Part of a small language model's weights.
Training: a variant of Adam for these matrices, 315M tokens, 4809 steps.
Each number is 500 + 25 x the weight over its row's rms, rounded and kept within 0 to 999. Layers, rows and columns count from 0. Numbers have three digits each. The size before them is the row's rms in percent of the matrix's.

# layer 8 MLP up, 768x192, rms 0.0814, rows 581-767, columns 96-143
100:472505549474510499486513519479533493502498493490513458514446522501511483511513466502499472558513532476423509477544469521546537491486514482516486
101:515531478478498439497496490507490494498473480512490514532474469509530505502488483481523502518530478537475540504510550521468489495517545488460474
099:492535477504500497489496512478522525477488494476494461524507506516506468485524496475474501526513496471475509510482511482542516477552507456465542
100:514518473480525518496466499486515462512479467450533531550447514492535483523484453536488468499476512463532486529535553476532489473520475482470487
099:485519530489500504491532525497509474509488492503503495539460496533526417477509486507497477522504518510516516514488531499492546442531484507504542
100:460448528500497507518509507519530449508509500468475499487456487474530457531486507554473524532552478481478521491512522510485533460490435513497499
118:493457479488465474467475509513534452478535515449520515525488506504487545490497491504496480497489527471461549479519477494520501495486490561481473
089:502481505525479467524496509493499515512504495493480528530537503494499517480509520478483556535510475512491492492519513485515533480461484489475502
089:510469465505510483514443493476459459513494483491517448558513468556475471539504483507483491512507503501507538454416520510496469508511556466494536
108:501483547506483478488494496443531494503482491471543538542496502482522508514513491505499493504559499520515470494522534486503573479527494500484537
101:493466514464513488483477501479517488520514501525514482505482509478507443518467515485491498502466516447485482492515460491528536446513519513514487
105:487476474458525470501487525473488466504481484508533528485501476530463470487490493506500542494513514535521515461513519526499442492508503498466494
096:501521492475511516525518525492492504479492442516549491520490478558506521535508501486513502501517474511515477488490512504491511513529411465512506
105:438513506486467496491505486482460476525526442513523490494515487518507506522499487515460490534529459505441513482475511512443492499479463502461472
100:496471514453505505529511513501449450527476483520482507537498501485499481529492517528499523537489542506469486494484510489520523519525495511483536
101:472490521498517528513504500502482502495492452515516490541487541474473470496465506536486500553492505496499495489507489485487518488466482522471528
098:465516474483511443527528492497505491533507489479506522483517500537537495510499459494490470514515529476501552499499513462524468470527493505517508
094:504484510520535500507511475471490506518500501479499468531515504503523509487486503510488500523491516498485505514500510514459473423523505508482516
108:505487517522489504509495514480487460554466473514538489500491515532545502484529517528504463483500494500520486511471499495489485459458524460506510
111:512479535490505522480425501507521441507538533529475470534445492521515514492487510536509545487489484501454471516502493497523551473516498529491507
098:492514498481507489478490490495517510512492511532532491507497492496542531543501522478459498529486488496499558486525528475513517504496514506483509
107:480463484485500497495473514536530472530489445478521472524486493502484460518527450521522563509490482518481512520518487484491515532533505505506466
102:497488525495507486523452494470481447525530518517553518515479488503471496511523479546514511504518461500481523495544508506495511481481469499512459
109:447535499495485466495456506502510493519510500481500503507488498479521505536499446521520503558496545511491516474521493581505510455537501494503447
101:482486532491493537478483521476444489501490491510484448508444523506491466514505473517497469502544496533490482476478524489563563497507516483468470
097:488481530517497505519534488520552512525490492496499514523486503485519485477478518520484479500486500467466466480478438499472525512541472495497487
108:485502518490498489465507485517523519492496517487515481507494462496484461478473496529501494495517520496481497448486523500505519491520453503509514
093:424476496472493486473453504521532509500541531472509492515482525494461520451476519471502446516531522525536536515496502507506471507482500522494483
084:466530501498492474513512467512517490542531474529507492522528493519529509502505505523479498481521515472455520496508448488524482515471431452536468
099:491480489517474489480487494479523487482497500466518493495479451518468472517464492535477479532497483521532515484477538498522509517498505542418471
100:473527512523491494461494481495485530501512498472507432515489510531475503475525522486465518502506499454538525503486502502492516497461505490524495
102:517482507496505518491495463493512489512508503486545543533465546513506473558523547494521476504493521502490457499464505472537511461492424484464513
088:478486504471502497506493476483524505520486480540495482505451490473497487490474506499457524518488504520509503495530529512515515469538533518493485
104:504481542518479510499486516511559495510502516515534504504485488490510491480529463493526526536508514516540470464522532480496532487502466504529513
098:483483479504514471516488487492554476500516517495519493577507444502527519523499461508475507511500521515514524519472470490497495488486490501532477
098:466471517511510481505519532428503494508478510497497504507512494516487487514537487524511532494513494496522503458535518482488529475491505524487476
100:469438507489518517518475449441508493526551511535476496516507515497489482487522471471512528500539481481510505477514529555540507531481473504490505
095:452468500490530438491538492436549491502520498487477490485529543554523528434506490506487515489530516452471506473534481524451506477477488470489478
100:490476492501493489538527493498497500505504442501528511517466539483503484532495491548500524529467512475460508473506479525476527495508492521477511
096:460490498503492510451457501456529471498518520491523510501495516494473473498488475529452490510517524501454564482516486509484510479498457462466507
107:458501532498475465482506444502544507540530478493545495483493508497470565514501514485468511512522481479499509483508497511486507469505454509477467
103:435490506501495456452452485548500520504549468475537498486488477485489527492467473521497557518509475516504470525505473515597501488493498484520493
108:493475522507547465507514485497512454534474526452493517525509501535510511447493495512505491497559505524459504488553483500537473477494497530502459
101:476527488521510494456514488490580507511501512482501493501522511505518520492485487519504526532526501469510527488557503519512512479494440499490496
121:480477503493482512524489481496525464534475491458478491537496495493471523482519557533508461518518502522468522457490497506480472504449501512506473
103:473490513493466492469504480488514491473500463489520484490493529493507528503473480493491488524516501484510461502506496541500527500512465488450521
095:487489483519515480498463443483505495498522493515519513549465506507498471563499490559489500496538529455491482487499494493451467486529507506478496
089:510506520489498552506514516458510495561531474479521518487477474465487539472533507480527543504506508513501505498484519484479529482459512538491488
101:509500493533506492528490491462546528520504480479502453525471466487521480525488486469494480508544525472513503437473532502527481486522523523503524
099:486508510501506486449466514530535519522496471469526514468467523477471536510540505524469514542538463481451515452482549524511513486525491521486516
108:469474513513539477482531498503488476536477535473513477497501562509519485463453508546504496507497520496467512543523458509517459475480497485513479
108:463517508516495536501461479519485429489476510464494502504523511519505474517454474502499515471503499497488535512505505499506539516488489526478477
091:486487549501476496463490520484448502487513502490499476542492496493472497529461498515489507516521501515530502538494428502504520460512508522497476
109:462487483481505479501491472526487472501524487492490453509524503514557509510446487505533563521480500511482505528476485480505512499534505494472479
092:499480466528559505526495483493521474497508500480472483526480463499485444512509516513482493538478499476514531502477490528468515444468496520481480
095:489503481468477485477523523512455528504475478516521482529512534467516494521456477499527499522500511490466517487517465520494486470494482448542498
103:506480507497510499528496484504531480486470497499485470546494512499531510477513514509507487544466505482522521532447477457471499515493497470485479
107:505493502506477498461508491486515480516506410510550483516448487481485507544499512506510503487505567497494476478510432516508533496465479487474512
094:492524498485496518436516490487493514506517481508510427504472483517502520504458492546473458527507486475518481518508499512512530497529485539497511
100:485518496475496482484484500455496497492498486509486497532483515503527497497497501505536469524491508460528473498519513474499499499513481501486446
119:477528505518498479448488456501505527503488508520502475499482476497481497539530495521475557553486509470484530466477508487482507533502476501477460
098:530509522495506459457505514481505510520528462487504469534482509517480516454482486556510542477492544514525536510505496527506483499453497550521491
100:449529537493487514547513491457498512469489487501522468501503549505483478493458483495508491519520476493494500430544507512514454497527518456489515
102:501516494512482474467478508524523489523518525491511505512495529537500533442481490489512487523524478514545534530524509461511467483496509507509469
112:494499536496499486478504494497489478523491471471512507514512538512507475478491495529510551493512473464478488507525520556494488508508472515485482
098:484511511512509491516471484491494511486533501459528517552491500475486519483497523468441485534526508482509546517533469552512536470486491464487502
119:455479494484507441473479471475474479515539480527499519484486538482519490492476519497504505500504526514497556506512463509473487530489487499503496
103:466476508485464501538478523464460467514495482475503484525500531520518463537499522514518494481509526535463508514461467486478527457525527505512488
072:475503508489483470464466489489486493521483507460517481523468529491506466519479495512465483538533496485488516465483521558501500452532519496459477
097:518506437436492444454513490460500474500510481502502450454546466531524492467497505480479506491494525479502559463500502496500528486466494480494453
102:475460493498480497478530514485510464520461498476463471474494537528486450455481524504464510502518482528493509488513528477522493497511467463484482
107:483506553523503458497492515492486479517535515487521498529493501547468514507499545512492521487493508473497526489466525475514516476497490498489475
103:495484530460479463434473492518467468521494484490507481498505528522482457510472477543458557504518498500475523469495474511505489512527502463497489
104:511513483509487503485516488473549529515474509482521506513479513481529475544502484522514500525495482458493514492484496479496525477495512490517516
099:488480528482517507497506534526528512489539497482497449489473514508495497475532493524509518526524510563481487465507462488518487502542522536504467
093:457494530511481477489506496485506512501492512506483492492455526506489498533544487495537502517481498516504519504526524516544507459494538531502544
095:491511541537529487488505484480514511483499505477513440494529526508472481498500507500508417543506500523513474491501519493538500465581502443464494
097:488573489515484498496500535463507502506474462483505467507489483529505484526523497491431474537467495484521510524548516522508517444505449469490486
109:514491488471494521484488506495494522505506510522467473500509490494515550462491516528454542498523534463504510448475489491503504501522508518510480
106:488497548478504504471492506510522454549495477516517507520465506493495483498475531512475524520492532501481482527480455522473536545480490512489502
107:511532500492469510502462491515486509510452496514520530537436481484496511474488510543476496534516463457511456473490555488496524465513457504478482
110:498472489535526507525541463483553542549506514507513483539507565487506505481515485514504483565494548469487482489507473492498461475474475499500502
108:462487497486503459459494474488511519522495443489535494559484540481505454506469504479486496525501504463524508511496464538529500456491465500444487
105:479511495486523474492501510495513491511486471450519522491471522459526469503479461510473511519504487471507525498513504532508500487498459455469498
103:504489477474470503476476462489500501486506481459490496516513457519532530464493482517442486539501477504506539454519494513527530483472525490435510
107:492497481491483486486460486519508441527491439485487526506495467506542516520460500506470517516503525535455468518476483492519466487534444467450529
104:498529538469532477495489443486510487518512517503552480496478456487479455545514495517498511527540529479439501466525510510540510492523466473503537
103:493505466516507455540517529482540491524478466469525500529462503499538524464502512496490524486513548483482528547514445510508500466511517492469438
072:467493493469502475490468477460519440526472484465496477514437538503517474506501485502472482549509496513494539474519492520512494469505459497464484
097:464520478513495495494486494514516504463500500512483470481481517522479512528491493486463536509513510512482485505510504543521501518514516467445489
107:477490508510507495535462463525551495556487501543508538550461539487528498502510510512502508528475513460516456505506497495494488517485469479516489
094:499503551472538473511490500508564498511470518518478489501504555511519520492507497500447491499508498512493507470477529457449506486536509502420484
098:483497464522509448492488466483508533532495499479522476516511532466492480551501464492483534553482517499483545483511520489462519474518548519483496
105:520524500483511488489510472492523481489501517463517501557502484502523491493496498539479528506496505529457491494492444490499532501463535504479493
103:480499528476494484500486481508512505529500470536488508481500474487505505488478520504416501536532508539464481486523516509506565493453486525530511
106:455494523496505444470513501463487458554504521491549473508502502531526499496495465485490506537517527489477554492485490558553509503472477497458464
099:527495513467517490467476459505535520518478517483484482478499484481445511506526468518502524509506506486472554459522544506532482497474531480516483
110:502465493467453481475473528488489492531530499512545479519462456552541531448477498506518501498578509522456517543457464480469488491506516547493490
103:532491521475517462474482497440538497518469469535517542496467523490460460522491551516495497510516508465499504464509502459483526497506526502443488
112:458476522491508449498503485526505519517502505505538460498470547502456504478513520481452529496516491540487494503480486519487487505449499513518468
106:512503496486502518506498484501502444503486508493475517514489512499516518544474515465488493502510468535499484494488476528487525517491506500492451
096:502451494469495483512493514497518504520465510476491479504475475479464467452533464497522492544487524461514541493512501531474502458551514513503473
098:490476512502489447476489458490507520508475451486536460506470501502486506480516451476487537535559501442497523497524511535533495489500491469502489
102:480506514463498493491515496493536487523470511504491495509439477537463481495518505474504475537495494483484513498497539524472520464517483476499508
103:490499490476481520516537492483505443492509505505510520519514491466500489555487467503524513514495499497506486506486535502481505455513457490486512
105:525512499484497493509513470502527491511534509530518522542470494521480530483538533518465524497536516516457484468477534544510518496525494526484482
105:456497496493486484438496474494499503519487500486436438527495497481523502509498498484492479503565511533493535495461515503508494468498507520496496
114:491500516516494502461498501458476505505513465498585523466493506507466477529462500550492540512509476531435481466505455524467517519483531515463463
083:485499507463466513511486499495497486516510502487523460531476506489478481517545506512459516555496526493481516492490494509516541461525449479473493
099:522464498476511479519490482479467436509530524546491461503505547532519488494464491486515516478498496544478508485490477512522543484487531519504474
093:481506498502475469500511519472485498511506492513489450485463529497497453534443498548503521546500491512475507516492509526481546506542489451488505
097:504503530510535508516509523499545525494490500496528535468502506476481511536483475525492502494557517466525530509490551477571548478513491512509494
109:491470485501507497498453506505506518514458512519484451471476477487462433509515474514493492571508501514466539415473516471479504513507522518473510
099:473451512503508420485514491480493520512470497482498443470487496518510477520494473464490515524495517485471458484496511474497535522508493477501497
118:480455529501527491504491478512519485529531477508502501529510529500503525509480502551418503498536479521525468505472453483458518468508496478484511
104:457527509523493486488487500487504517544500485469528548463467537519475513537494518516550501541488501475474520494529494503484497492530480479471505
104:528521501478489461490474532496512465558506460492511546507439516494479464565476523534508518505478521502471493516516515528546532493507520506517469
108:498481483478482506454492467524508485498495491485538481498519479530508501452457519482466558497465536529517534464552485552511528505515455508489500
097:454523497470508493503506519497492473489502513505510483474481444493509529545512482506439492540471496538501483450532544550506486485507529544467519
120:502486487509504491473483511469515470559475467484466516495501497536496493496480495532479507508537495554489488508542505501501509472480467497485454
099:522485488500493471456499483495496468491491485527503502515486513498486477513506502523502525512477545465517525497515500538536468500493490480494467
099:494488516502522513476494451477509531501518489486512520524487477484534511492468514480484508455471518494514526484527535532490496511475482475465491
101:500463489498502465517494502475532511509507516488476521503542534512497486461518509535459459528506506494489542456471496497505465534487496472490479
109:522443586518510501514502503510510479506493507472513502537506520506520477476521509488495491498498494496466483490487467526452494516508473486478474
086:514493502519506471468485481487500502484484513498555509492469489487490463490490500521450513519525459497501496489469494520487481506480501518482501
101:435493485476523457448454508485489475536475512476496513482535556486501502527461469534479553467505506502477495493504505505491526464467497480485485
097:505513538488476457468487495511531500529466509508517510541504497486513531458508491506538512510504500483528534485557499505500499485454519457491489
095:457473478546514506508484485520453481567499497471502460496512529520533455535530498464475487520495511511513535477453532517518515492519492493508494
098:467520454487450515470493518472451514561507480523463503513516478531528525516530532488467514520505527542492498524464473534489501541475487518503497
105:503463527481553469510477447504513489499519488507523510516467529479450488487506514536486521467513527470520451513498496496480510490532475561483531
103:432517520523490458474489533491524542549477516468510504506483549496472483490528521490501524542500487505494556462483515520485469505467502459468513
095:481496511515517509486486511469510491508514487504527515536505519482461497494474500515529472502485466494495494517489455511480568491557505509512471
100:488449549473507482544512467509532491511536487522472545545476493508480502466492493466447549561471475524486465480519518532512473486484450526488547
101:486540538505522506501455503496523455493479499516479506507494494492507482529469441532498512490523551482501472524488515493493505528499468498465500
107:467513488451512485458511454487532497507446490491523478469517577527501514500513497517495515505527529484470465457530499534526542490486498465536512
098:523507519533490498485524481485510467557523513483482520535530462463476539521507459487499532515522520549517508473450504487513531503488515493511534
105:466552556516481503458540493490532534479516498467559474546500480500513503556510531502497513498478488492488526505485454499510504516462482459492461
101:502537501452463484524487491494490469505510444534478511494494512520502485466489494531544488505506470494462456481513502510487537499496471488455509
093:465539526532522476488442530487495474524480535464532522486490527506492486517466492523511515542501484479480519557496445536498496440487483478483428
103:506508485471496508488533501490533459510451413513496526511463475530496468490484490515505485531484493463493506499516503547506491476494523506507508
091:478520503473540474482480443463516541494501527488509463501511535524456488466500435511520529487535464481475542483536526525492516475510476457510519
099:521490507475462517492479507516492509508492508481539503531488504529540488499510492492454503496518538510515496489478426488522513505469500474494472
096:462517519543525530515514500506530486542531505488517485521505551486487548458476540447523484518480505519502540534434506500457489500490506516528519
104:518527464515497464484491509499498438529503513465500502527504494531532509534512547521467523497520501510471457496503465479495495516476498543492485
098:517512507517509472483488523511573495522465452500559515518480518478471481545500519498519527542527497480491491494496434517461469500507539492502480
093:481486488481533528524499507478509460509495524493508500529501471508521513458482541485491514489515542493507516511544504521547517511524403483505466
094:469467474511495487490460521461509500538516493496515446512517518482540473451491461482506514503496488501462486512496468504481496525531529467482499
106:490485534503505521518466495506478446533516491445532484523478483505507487533541499492491508532534507455570550499488482473524494516495484503512519
098:477555505483422510469494510485469493528550454498497521522455487525546516535503507485492504477513474521512487502474525474505483478494495513496524
097:469542505491480495458522439475517454488492465503523483551483492518533504489475495491496531494544476538521487535493520478504497525474505504481449
111:495485485493474478482433484499505475518524494476457522509484499493482515549498507477487503506522520499467519493491461522550512507499479519470488
099:484525516507514538496452495498478504504491511500528462509465479526471529528513490487458494487540503513516495484472519490500469447523479472497488
090:513512517481506485469504516537519483525545542444543504540523494527525467472525522506529503532525494499487491476472463543513503494495469520513523
101:526518558525489488507517498530564491474510462438562507534493493516486494485529518494480503482480487462548501484515512519485479444475487498471499
090:501489514505496458493516479492516494534525485495471517519497507519519502522503498495487447522457529514513544477481523496487527490536548503497488
101:458497504560545471510502432458518530542498475511467502547485515512474487531529486501467473558513461487483484506528505499505489474490467491518476
087:498506491524527479523516487471503499502503497493439507504460526505510516538532523475470475523478499463547513486468519459481529490501450529491514
097:491483501443467515499442489490535536501488528491457454528498479509476487467538502468509514529501515495507486456525524476536502498435492534493465
101:523457539497502512505518490474517495542516453487529477535475504493482494509479447484511487484509525555517455474515512480492535498459501454535493
093:468484530496519487513451530508476499545481470512480541475514491479539469516491465508453543499509461545501563475527472486512483467525492528473493
090:563506479496506527486487469489571482522435492481487503488491514472445469491490486536516501499511506460474517524551497539533526500450487488497475
095:494466480436499488469495513505494486540443501456507441544513505490534501489478488512484487492517563498504538443494500528513508479488527450484506
098:435510467519496497477457496440506482508532531512461507524503502480499514503462464494510476486510513523479521543466430476516498514507511490489479
104:487491513499506497471480487491491513522490488463545492511506508480440453473509511513519486521519518486420538452523484526534493479483511496464486
095:436532479487493490489506533497543442509488506458524484516483517517503463513484523495496496502550512475476561492507442498498473500488489475482528
097:467502558445529498496505455505524467507508543435506463497513464511523481512530558536511501515489491502503448505486477521517521492581491491486547
102:491573521488485506493513455519502474528462473536525482486467466505507489506460482537467491479505454509524476503529504528490494490514475484499516
094:477476432530519494493451499479506461530520513477509462520509495484532527536457505517465485518496522497520525482472474509471481520450518476454477
096:506466482467483465551502483513504457506525493527512493495546503508519496506515516474515487520507535533527528480547465511509514491527471535495469
102:468504526516497493504508508496482500514471457498529465558527529511471466482492520505457528539502493527505489521490483495491517477496502482477524
119:464525505491489509503433483496497497488468483484495508512513542505502479471490496499432517486476493545474490469502462496479530514487527534494516
095:451499443480506503502455485461499514518501514495511481449502507523489524510499501487459497544493538486462575492503454495538481484540528519530487
113:517485533507484476497479486511500499513497473501521502483510502483518478546485507523467516520479507444464512454501506583517520474510439505510488
100:485477531514470529484504524502475508488477499448535503516450481519475518523495478540507526531512504535490532480520484523541482450501511500547501
099:471482501486504495430484512509536467498510510511514540533453496486481510507465515530504545534509473495524505474493523555502526490540484521485503
107:523465471500501521534453495498500476510504504468561488537465470546492476530493502499534490499506472498504493475575460527480551520509508563487481
096:492538496538493487496494529464494506471525497504556522540477501526479492512497491530469489540445486463520518526485476489530516476508518456487477
102:503529517484499529536525488499531514484501466500523535544499472488503482513460485509496528495489487499485493490478460497462511441457475450483526
090:464508503490508487528472472480477494504505525538522478497531495514504481517501496460446465508573479494561497521485493497544477477538490515463519
103:507507535549483495483469475484510517475512512486506521501439498522493493499471510511512536503457529433493514495522490480514550523487479449494473
091:478521483476507475478518520460501500540516481516520465493486531519506507524471472464538499493480499489510509526497494475461518486497497557508478
093:492518508455533504465461458479474477516498505496540463506492512519473461511474447504484491476521497489490481508509520499548487503524477473490527
100:471472516440483516519503539512532465490524538457513469503501506485509530507486497515513494534520470529523493501531449486508503490510481530494474
099:487488513515470503481467506518477511529500519443470472521479492525519494477549506525486510502490546525465555502462496532500482495514557501504492
103:478508492521487487511501497509529462494509490503481479502465517546555478470489511500469442500534466514489535502495481482518476475491501474486455
101:476505492495483482450486449485515504538494487501531491513492497488485530515491492505494512514495511491495534459504476534497475531495445476487468
096:501505448486510475495485458469527454543467473477532532503509521477504453491487492536502477483497497496493503495524478547518532517472499482509476